{"n_layer": 10, "d_model": 96, "n_head": 3, "n_kv_head": 3, "head_dim": 32, "d_mlp": 256, "vocab_size": 2118, "activation": "swiglu", "norm": "rmsnorm", "norm_place": "pre", "norm_eps": 1e-05, "positions": "rope", "rope_base": 10000.0, "rope_fraction": 1.0, "qk_norm": false, "attn_scale": 0.177, "bias": "none", "tie_embeddings": false, "parallel_block": false, "init": "normal", "init_std_qkv": 0.0615, "init_std_o": 0.0138, "init_std_up": 0.0615, "init_std_down": 0.00843, "init_mimetic": 0.5, "optimizer": "muon_variant", "lr": 0.00586, "lr_mult_qkv": 0.7, "lr_mult_up": 0.761, "lr_mult_down": 2.0, "beta1": 0.9, "lr_head": 0.00826, "grad_clip": 1.0, "warmup_steps": 200, "schedule": "wsd", "decay_fraction": 0.902, "decay_shape": "linear", "final_lr_fraction": 0.0, "batch_tokens": 8192, "seq_len": 256, "doc_mask": true, "train_tokens": 101500000, "steps": 12391, "dataset": "wikipedia_en"}
Each number is 128 + 24 x the weight over its row's rms, rounded and kept within 0 to 255. Layers, rows and columns count from 0. Numbers have three digits each. The size before them is the row's rms in percent of the matrix's.

# k: layer 6 attention key, 96x96, rms 0.0755, rows 69-95, columns 0-95
# q: layer 6 attention query, 96x96, rms 0.0711, rows 70-95, columns 0-95
# v: layer 6 attention value, 96x96, rms 0.0882, rows 64-69, columns 0-95
# o: layer 6 attention output (transposed), 96x96, rms 0.109, rows 64-68, columns 0-95
k69 078:146099090178124133122145157143162135137102121124101150114125119124135118129101115106098082159132114167100127163092102104131076116135157137133120112136156153149094101169137140084150138118131127116112069156096102131133119160192113133102138132110106162115127138106106141088141169164123118121
q70 094:162130115114109126138140162139129107135124108142115167084076151124144093127115188140149097088133138120175118131129169130082126182109069128114154105122148127172122103138116143118096138143094126113164115118156077091154108101151104144113134116161110101140122136156125112144148133147136138113
k70 092:156150118081174141129179150148127117139118156112130116124143141100169132166113133136114138140116130143159138109190134142087102087116101135105131113139110145120111146146127118138114125118140153147178053149118145125109119115117133108121148140113088098149163111067161135141117128094087153147
q71 075:112135145097096159146141113126105154101148084145120172132111134146149100113124129118134142098102131061168153126139177129085147122128112052110118141107141074140114135119136114157131141141092172113128146133084149096115141131122149127123152176101103112100121105109173124141127137121121120109
k71 091:164122135157143169155078151150121137158126166134123174106134136078114128136114143135114128056138117145130133114157161140156135165130113126088135127098142156124135114108123113134101141148124084204158112128112147134135099143171169165124141113145132151126183121149122116125148123110157119125
q72 077:118129140129091132079172140118133134129113037103125124093142124106151106142129110174138099127097117123094136096142126179129119126126135117112141151133137104120114156125137093167130136154138159127146103123084108144147118150114117139124094129154160138122097111111117135098110123127039129098
k72 101:098126151116108131111136119131090104158144106101115071081089086114161134151149149141124122115187140093139113130144135142117160118116128146117137092134104148158132165108100124148126121141100150161156128104129126133143097106118101150138129114131136087130130104173065147149102074129108174137
q73 084:133165123116108151119124092089141126190152131130113136134113158106145135137136186144141111143102092123148137096115126106107121149154138136112148128144110122152143142084132091169080144145130144111155135108105135113115105123094107145142120174131139118169113085135171171158115148141060118160
k73 076:149116158131128142093125098152113129118147139113128097108115136087130130149099162114143079090110136143114184140103139137140122109128110123126087138106141122153137112123067120140167144173106070141140103124173173109143089132162137130140104157146116112115155138148116143132134080073105150141
q74 081:081078109113132093170159183146119156124139148145118118116150140152140148135121108137112178121126120123114123154124143108162110114124103123135146128146152164099096121164153126058143116118102097113108157159120104151132170154121149089109128103115124094106096175111156112082121123140108128118
k74 095:149123136162129113146140110107115159112107136110117162108137139161079157128128091079115147147096091126082103123102123129136157129138152140154117135132156135167116144099110169089181112092170127121092091146146117137111140118165182098114152100147111115115162142128149149091129155122152108113
q75 102:121119130138116127129136140153113131101146124074106135123158102147114176103122132092099115144135134114124054171105092142142141095139154143093089111127143114140081138159164133093144156083145096121128114145115109165149143101152147122127141143123149144125139133074109076111153113136146146085
k75 084:142109103088162112146168145127111156139138090111128144148119171140144092193158136121185123118166105148093134149138110133104124145141143138154158143131090135130093128145142130137122094095123161107101149125115098116189104123151138124112157121068139104124120145103151154112091141126127161137
q76 096:129086145138130168113111139108165104097129075163156117125123150096133136158139126133120136155088133113125130131167123143127125095117179149093115112170140179119116131131105099148153111153121109124109127117092118163165151111136164164153136130117140137155111115097178103066149106139169139130
k76 093:122129123149152108112115105124152104106143170078100132117167104157131128121093103148133125119133103115138168132102139104157145154137100107112147177112123163088086116112119194134136128129168132097167139119129098163110139151123134155125181104162156131106104126167083126123124151104099123109
q77 084:124111102168130164149124146116150106081126120158100175135125087114163144144131099092113107139186115091101136138109118179139152100110121110173099135153138137159129128153101161131139093077151155098147136127132123137124145161146152139143091111103153127125086112126118118143120169145149141089
k77 080:113168144121116148143104092144158145138126109147126116114120162098118130124151112118083162141103165117107112146148133105143129152120087127085139109113156162113143101145135103108196133111146101136162097185107107165123122198083148142160148102131157090102126119106147134126135121111134134119
q78 087:154135134165133125103071135181094125148110155149138135117150134194103113102138121134098110132170123114112131156116113105151156139125119144145137098103157127134097113152172162145097120130149134106117175198101143162122165132155130131134157119133157158098130127137107125092098136129160109118
k78 096:129141155155149100096149138093145134130142130095156093122147116098149113138175113134155147111105130089121125111132118123119151172134113040091106131142165123106143145115136088134128134119138151158132121110105132088110082111123132140127109120095174115157097145123111109108101076133096152167
q79 103:131151130117105154136081113118124127164124149157127100125117146102133125146136119160149153080084128147150167082131134105105116174124085113113138123165143147117137120071104115142123109145084149139154135087154147105105112154111117172162110109146130112133096082147186139130119129098147095144
k79 113:132140159095095114116137140091132096110126116129147099132130112118177116155160171180130108089128132103132129123155121134110130155124091099126113112123114118075137178095104102148095121158120151166156123126142158094169096119102115135135081182131167113142128127153118117137105090111096122143
q80 100:093077115145172127143096117132127102105122126173080110147146114158127147141134127091122158149131157158146137147117129102150122132147137114161130173095126106122134123122151132126188105078136163148103169110122117132147136090156148155117129109161070172106149165154140117136138123133159109145
k80 096:139107128112101193139124089130151068120129110127166117103095114101127116160104179127144094100123138115143147102118151162086138121137118137116103115100100133181132140104111124136079161159129114158179143098115126126110106122127147134127105108127157151177141094135111157121163115109130149148
q81 089:123156161102122121122129142104121097104151096157117122107139121085141114143137173147187131133133156134136100106179183135124106124157114135160072133160072115103139127103129092104115151099115146144155131124152176147110149108126106124121083139154134111115130156105144131169164136148118134100
k81 098:157127151132127134108169169131135125132099100098172096134137139118162108118164116129117112078110141089151131118142113152135198143120095094108130142119134115126169141070089114144124135140100149131144151114111159090123117124083138125166114116121162094158110125121136148149110080155085119143
q82 100:098167082112133163089123142118138130134158137143140106121118169120167117121120113115119104094114102108140123110151175133065121148160123146093126108179114122107113176136107116128115143129100137169162125109140156109154095116122129134144084188142123111147154104149128183115142096122110118142
k82 113:132105099161126155173104141126134168109117117107101162169143153156107183109131137119120142157099080146111100134084104122153155149130155107175119131102123119118166131167168169133151150142155100087096157140153118122118144111143140134128154125122146118111128117079108108089128151157151116136
q83 084:177142132121150128137072104107179105128111142141161171119155147111100102138132150166167126112132126155090099101147109110073128173115137128167134119141138150156087122109166118132109146106159123139180125124153119149122124128161127160133151125183078151122135132118130133101124156120107114130
k83 101:097089138137152106112096122156131159110146114136102125145168155169101140107125104099123107115141081124145111141126112148160154122149122134150139146110148103117109114136153172104142097140131115124109156189118094148146166141137125112130149118104090184100163147087104156129150147109182107099
q84 103:126072119157134135166115101086155098116157115167077154126134117159102175150157099083130174140119122127121128159125126125156107102110113137130109125099121122081122128142167179097117114100132120109112132144087122166161132124164140083119155158125133167103146146135131123116145122125148145100
k84 110:122167143104098110112130141144095110106130124098122093158100117104171161135131156155111126115151133118155161124157139137126139136111117117112124132145131123121183131137090134154134160194087134139170133100140202115118080107077129148147120125132119131151132100167141122156081111141103131147
q85 083:172104113087160145118166089101168139097131173104130119165160158138105154113120133141133135130137144132124173166159130109093154107107141105115123143139120158141105154111094128137154146105137101145128133104106117123129114154120121126056124123127123072152140133154083103132111112110063133128
k85 100:124114134086124147122170130103123084125146080119109062113105105073162120142165108147129119106146121118136118129127137117077122138139093110110106112121090159143158092086127101185098109133145164169152157104144133095105125143100124109166120107123150135140116130152132159125122123115119113159
q86 090:168099139137078142141175176128083133103145122138143119089134085127144131146112144158094117150131103130140119154169096110116136117156126178147127141136156105125170143151130157155136128126143101116104063120093140145148124142159167166103117146117131148113136130098103084141157114144166134114
k86 078:084128093116109143106138110111158100167113148130108127137116104093121119102132151089115084080109137134115160134117128087176127129116143131160157106132131173093111136135148114126127135117102178170161143159107148140097090112143136138135129174136158135134149141108194135148131161150145135162
q87 083:111156156115117120128140108076166137130111146145086135103109123103109120130119104139156163156104135124146157119099148123160155124134111156139133124154117112178136120122142136158120081172149152151158126123164095136138138110178141093088151096146124149110087116095128189124144120151147097080
k87 090:096165164160139129101117132108110111162150127113131111137123113112145077133110114111133106132089155124125111115144135118067135122115137134101162093126144122087104163162091153094105112121106124053116081112096183107133143158096126140139167128133152136158156134123094143123131151122151145136
q88 099:125145153112105165171135153179175180124088115136130137179141112113129136132177152147114116174148153095122147129122099143105123123159117135099134082129156125126150143146148113126135127180126118126117132175139126112097091088102117122099121151122102145119136123146076127099131117146093104166
k88 085:119137117160161070117112126141117083151147113152125119129143126110073119106141087106109112143164122133155131126163152121131161149103102139160129138150109185150124182177098120127122120087146167114057124125136132118125147132132124159133111129081128119127104122132109171122098120095119148140
q89 095:136124133129170110147136122127088112137128112154103125154144152131126134125115149138111129152072163137126164131129135128116101118124145100141146126109126123118151096129097214139142141110154150125128110130108144093129129141104153166096115077178176146154145148157092173088128146112104074124
k89 086:156109123153132132141090122131157084106109139105138144132141096123126112126103089119104168089137117134110129162139162167145109144087121148102174129149156136134144137098195110160105147183126148094165106124091096134131112161096117102167107133105123131133119145163135143152169135102107111122
q90 091:170155133114119154124137079160139145131137168164096151085096132088171147147127141123132146125108124125156158129123130132184149091124103082144135164125132100121086136138145120108092170123117121125110094163129127142116112114118112132130151111106075084131126134088126131153093128148123074157
k90 093:105177134149112091096113143126112112170094130125136126162143113143137140092160153140138106116125132134111117095135117167101102157133103100153108132131152149131138113145087123067137115140099124158156120094122093145170130112140135113116159114129172171120111143157173074133138127098131179096
q91 089:113166175092121143069171139094130102169144096148114106139113147089135104095141131125162123105135167119124162114168121134132145124129129106114106093178150121126161117090155142145102183159110129164114111130145137097137111101139145152163096122153129154157122097109130122120157136139106100134
k91 106:141139108187104122166085114141118144103115137147138177144131157173096120079131113095101140117147116142095126155069150130175091114141139135159113147090113115112127108156163137114131144108170118114115139150109117112132139158156103141116149117116139170125113173116135151115162168149124105107
q92 083:129202097101126127143067128136118130162144151116120098175203110116128161144119147145089135109128137154151112137138154170115131129140121146139151115126106108155159125099143131132145118145111137091128131108085114149102137113158080162137127148091162148074128139110116121124152128114130145099
k92 088:082096109110153119115162135155102159166142118144138148152131113127119129147125159135089091131099141108125146144118151127152145102134109125125133119160175131123163125137125127082079129115143152119156141130138137154153199107137161166124110081091077136153128113133120102160134148123084082112
q93 098:094101115155111129123117162140126135124066119117121150135130111130130165110073153131177155109142159127163150101122113165138184106138097139116088138108152126101127156141110135105131123146130098139135140124131154105198181093118105147137120096119130168102138118112139074149128115129115154112
k93 094:123124116133069138138143115109173137130152091145152158145160133133129182108104113119123094091124134122166076136140142138101124133094140095128144130143122111103179135185140152143168167153134125167123133114128110125136188151162137117104125126108077154145153122106107113146117140173131123123
q94 101:121147136135113075091122128132165115114165151131130110091147104144084095134125102138144132105071132096131144188157134142089097131177144165161146115137109155101156123156144086136133109115106111135122125178163089151126150129102143142158133108107106146133128157164107150124116109149107125149
k94 094:102126144142151137144138151138123090151105096132157081133151114158111100114138156168163111160106085141117140138138096112137154121096151114093137162140136112101168119102146112126138111152103168133116132149129163134097095150161145081091143116152156076119150141162086156142087120114135145151
q95 098:120094137130162123115100170118143129136105151148111123160123132116089126150108111164077113125093117134116120160091129112127147139172094094146118153117156133119143096099126140074123101096133090173130141179123084130097182123146146107160109154114124158133131167103135125126144124111094146093
k95 088:145153110129101128141169111155092104141151103142142091098139143124148134148139133124129087115160155077125096099142126169109107130146128105102133117129151139097153132159156115148123155164102131150152129118148144078113106104050161153139082105122145104131177110139120160151109118106136102133
v64 111:153116132158100114128133121117142145117181177089111125147120120143133157219139133145147127130150131147118129110126111136133186084144153121080103134137139119140148140140120149103173159152122149157118160116130096111160121137140128130110096161137139139149099093134090163101118123130156152082
o64 109:138102099110143123117132109138123148129154147135115116106175086136132135141164131107101144127161115184147103133100128178118125137084142133144123138153145095173189128133144212137094145126126118126113094148114129131166143140092110116135133164143158166117160098106168114123134147106126114119
v65 112:126159129157145089159081123154102114126097146120103125128115143162173123117166168113137123134162129138138100135152105142133135180188146109137116177090149150129133103095091146085115145153135126124142070125076135109159115083121137101149113121143137112128148143122138144150137143143111137091
o65 114:129118149083098146092075089162093117071082139154143159133125137155162161132090140118111170141124164154144131128093161119107122157135124139143151132140134153122146121115140169117165134130113148139109143104120140100145120104123117115135150138111106133134132137180154062102102115131172144140
v66 105:144202116126109148150130131144081102107134106168138145105114111106103144112120107105148132201137125084134151107115120124090118105086118121128155081117117127137127094084142110155136123123122118137159137110091089148156129116072160113118124114141113108117127124121145109148100156116174101109
o66 115:126145121104113153094089141115090094134139102118123130143089094148134067087122144152132111144109108121138158163139071071139121112110145105129132119157153136146119110109166111168139030116135137150111137140128157131088127124121126135084128110149127117116100123151104122107122135110132124139
v67 096:147111106130146156100160106152145115081129155112115133138116139170091136098104101140119120110122133086087124125135116159111157135098094116075133103102136166124174148133082108075177084135148111114102124117141160112181151136109104163120096102124106139135143139104138160129144120149123136122
o67 108:128099127107133136132206048125134150115116124133147132108131101118082167130122118139086095182119131105172111145112112115156124138147164102122138120096090134161121125150090125142127147123146111133132148144117122116143146116143138122098118140127126135138157113120151080104121161127075139185
v68 118:165104119145113145151127141147175155176063151108133135145133127152141111086110109149140132142106143107102146125114114142118150136131119076157100105154128150153084128106076131116117152125133136149153129135122103118151132129155187115126135134162122135128097077157108156122114072087141140098
o68 123:144107123104138138136180149128115133144114145130167127151122145150141159141135162063094144121116122148119154095168090101076096140117145132157127116115165119140138155155166147149147137139146084138122114117112101078140168119129140096114144134165123093140148127156128189157119135163147161128
v69 107:137145129130128166119149154144112121114119124127131138132111155079146134146138133135105151139151089108148153124145104137173139097106191124097118104143189167111109114103149144110132122100182112102123092090118118125159126146107118146066083115124096160145135138138110139161106128188131139133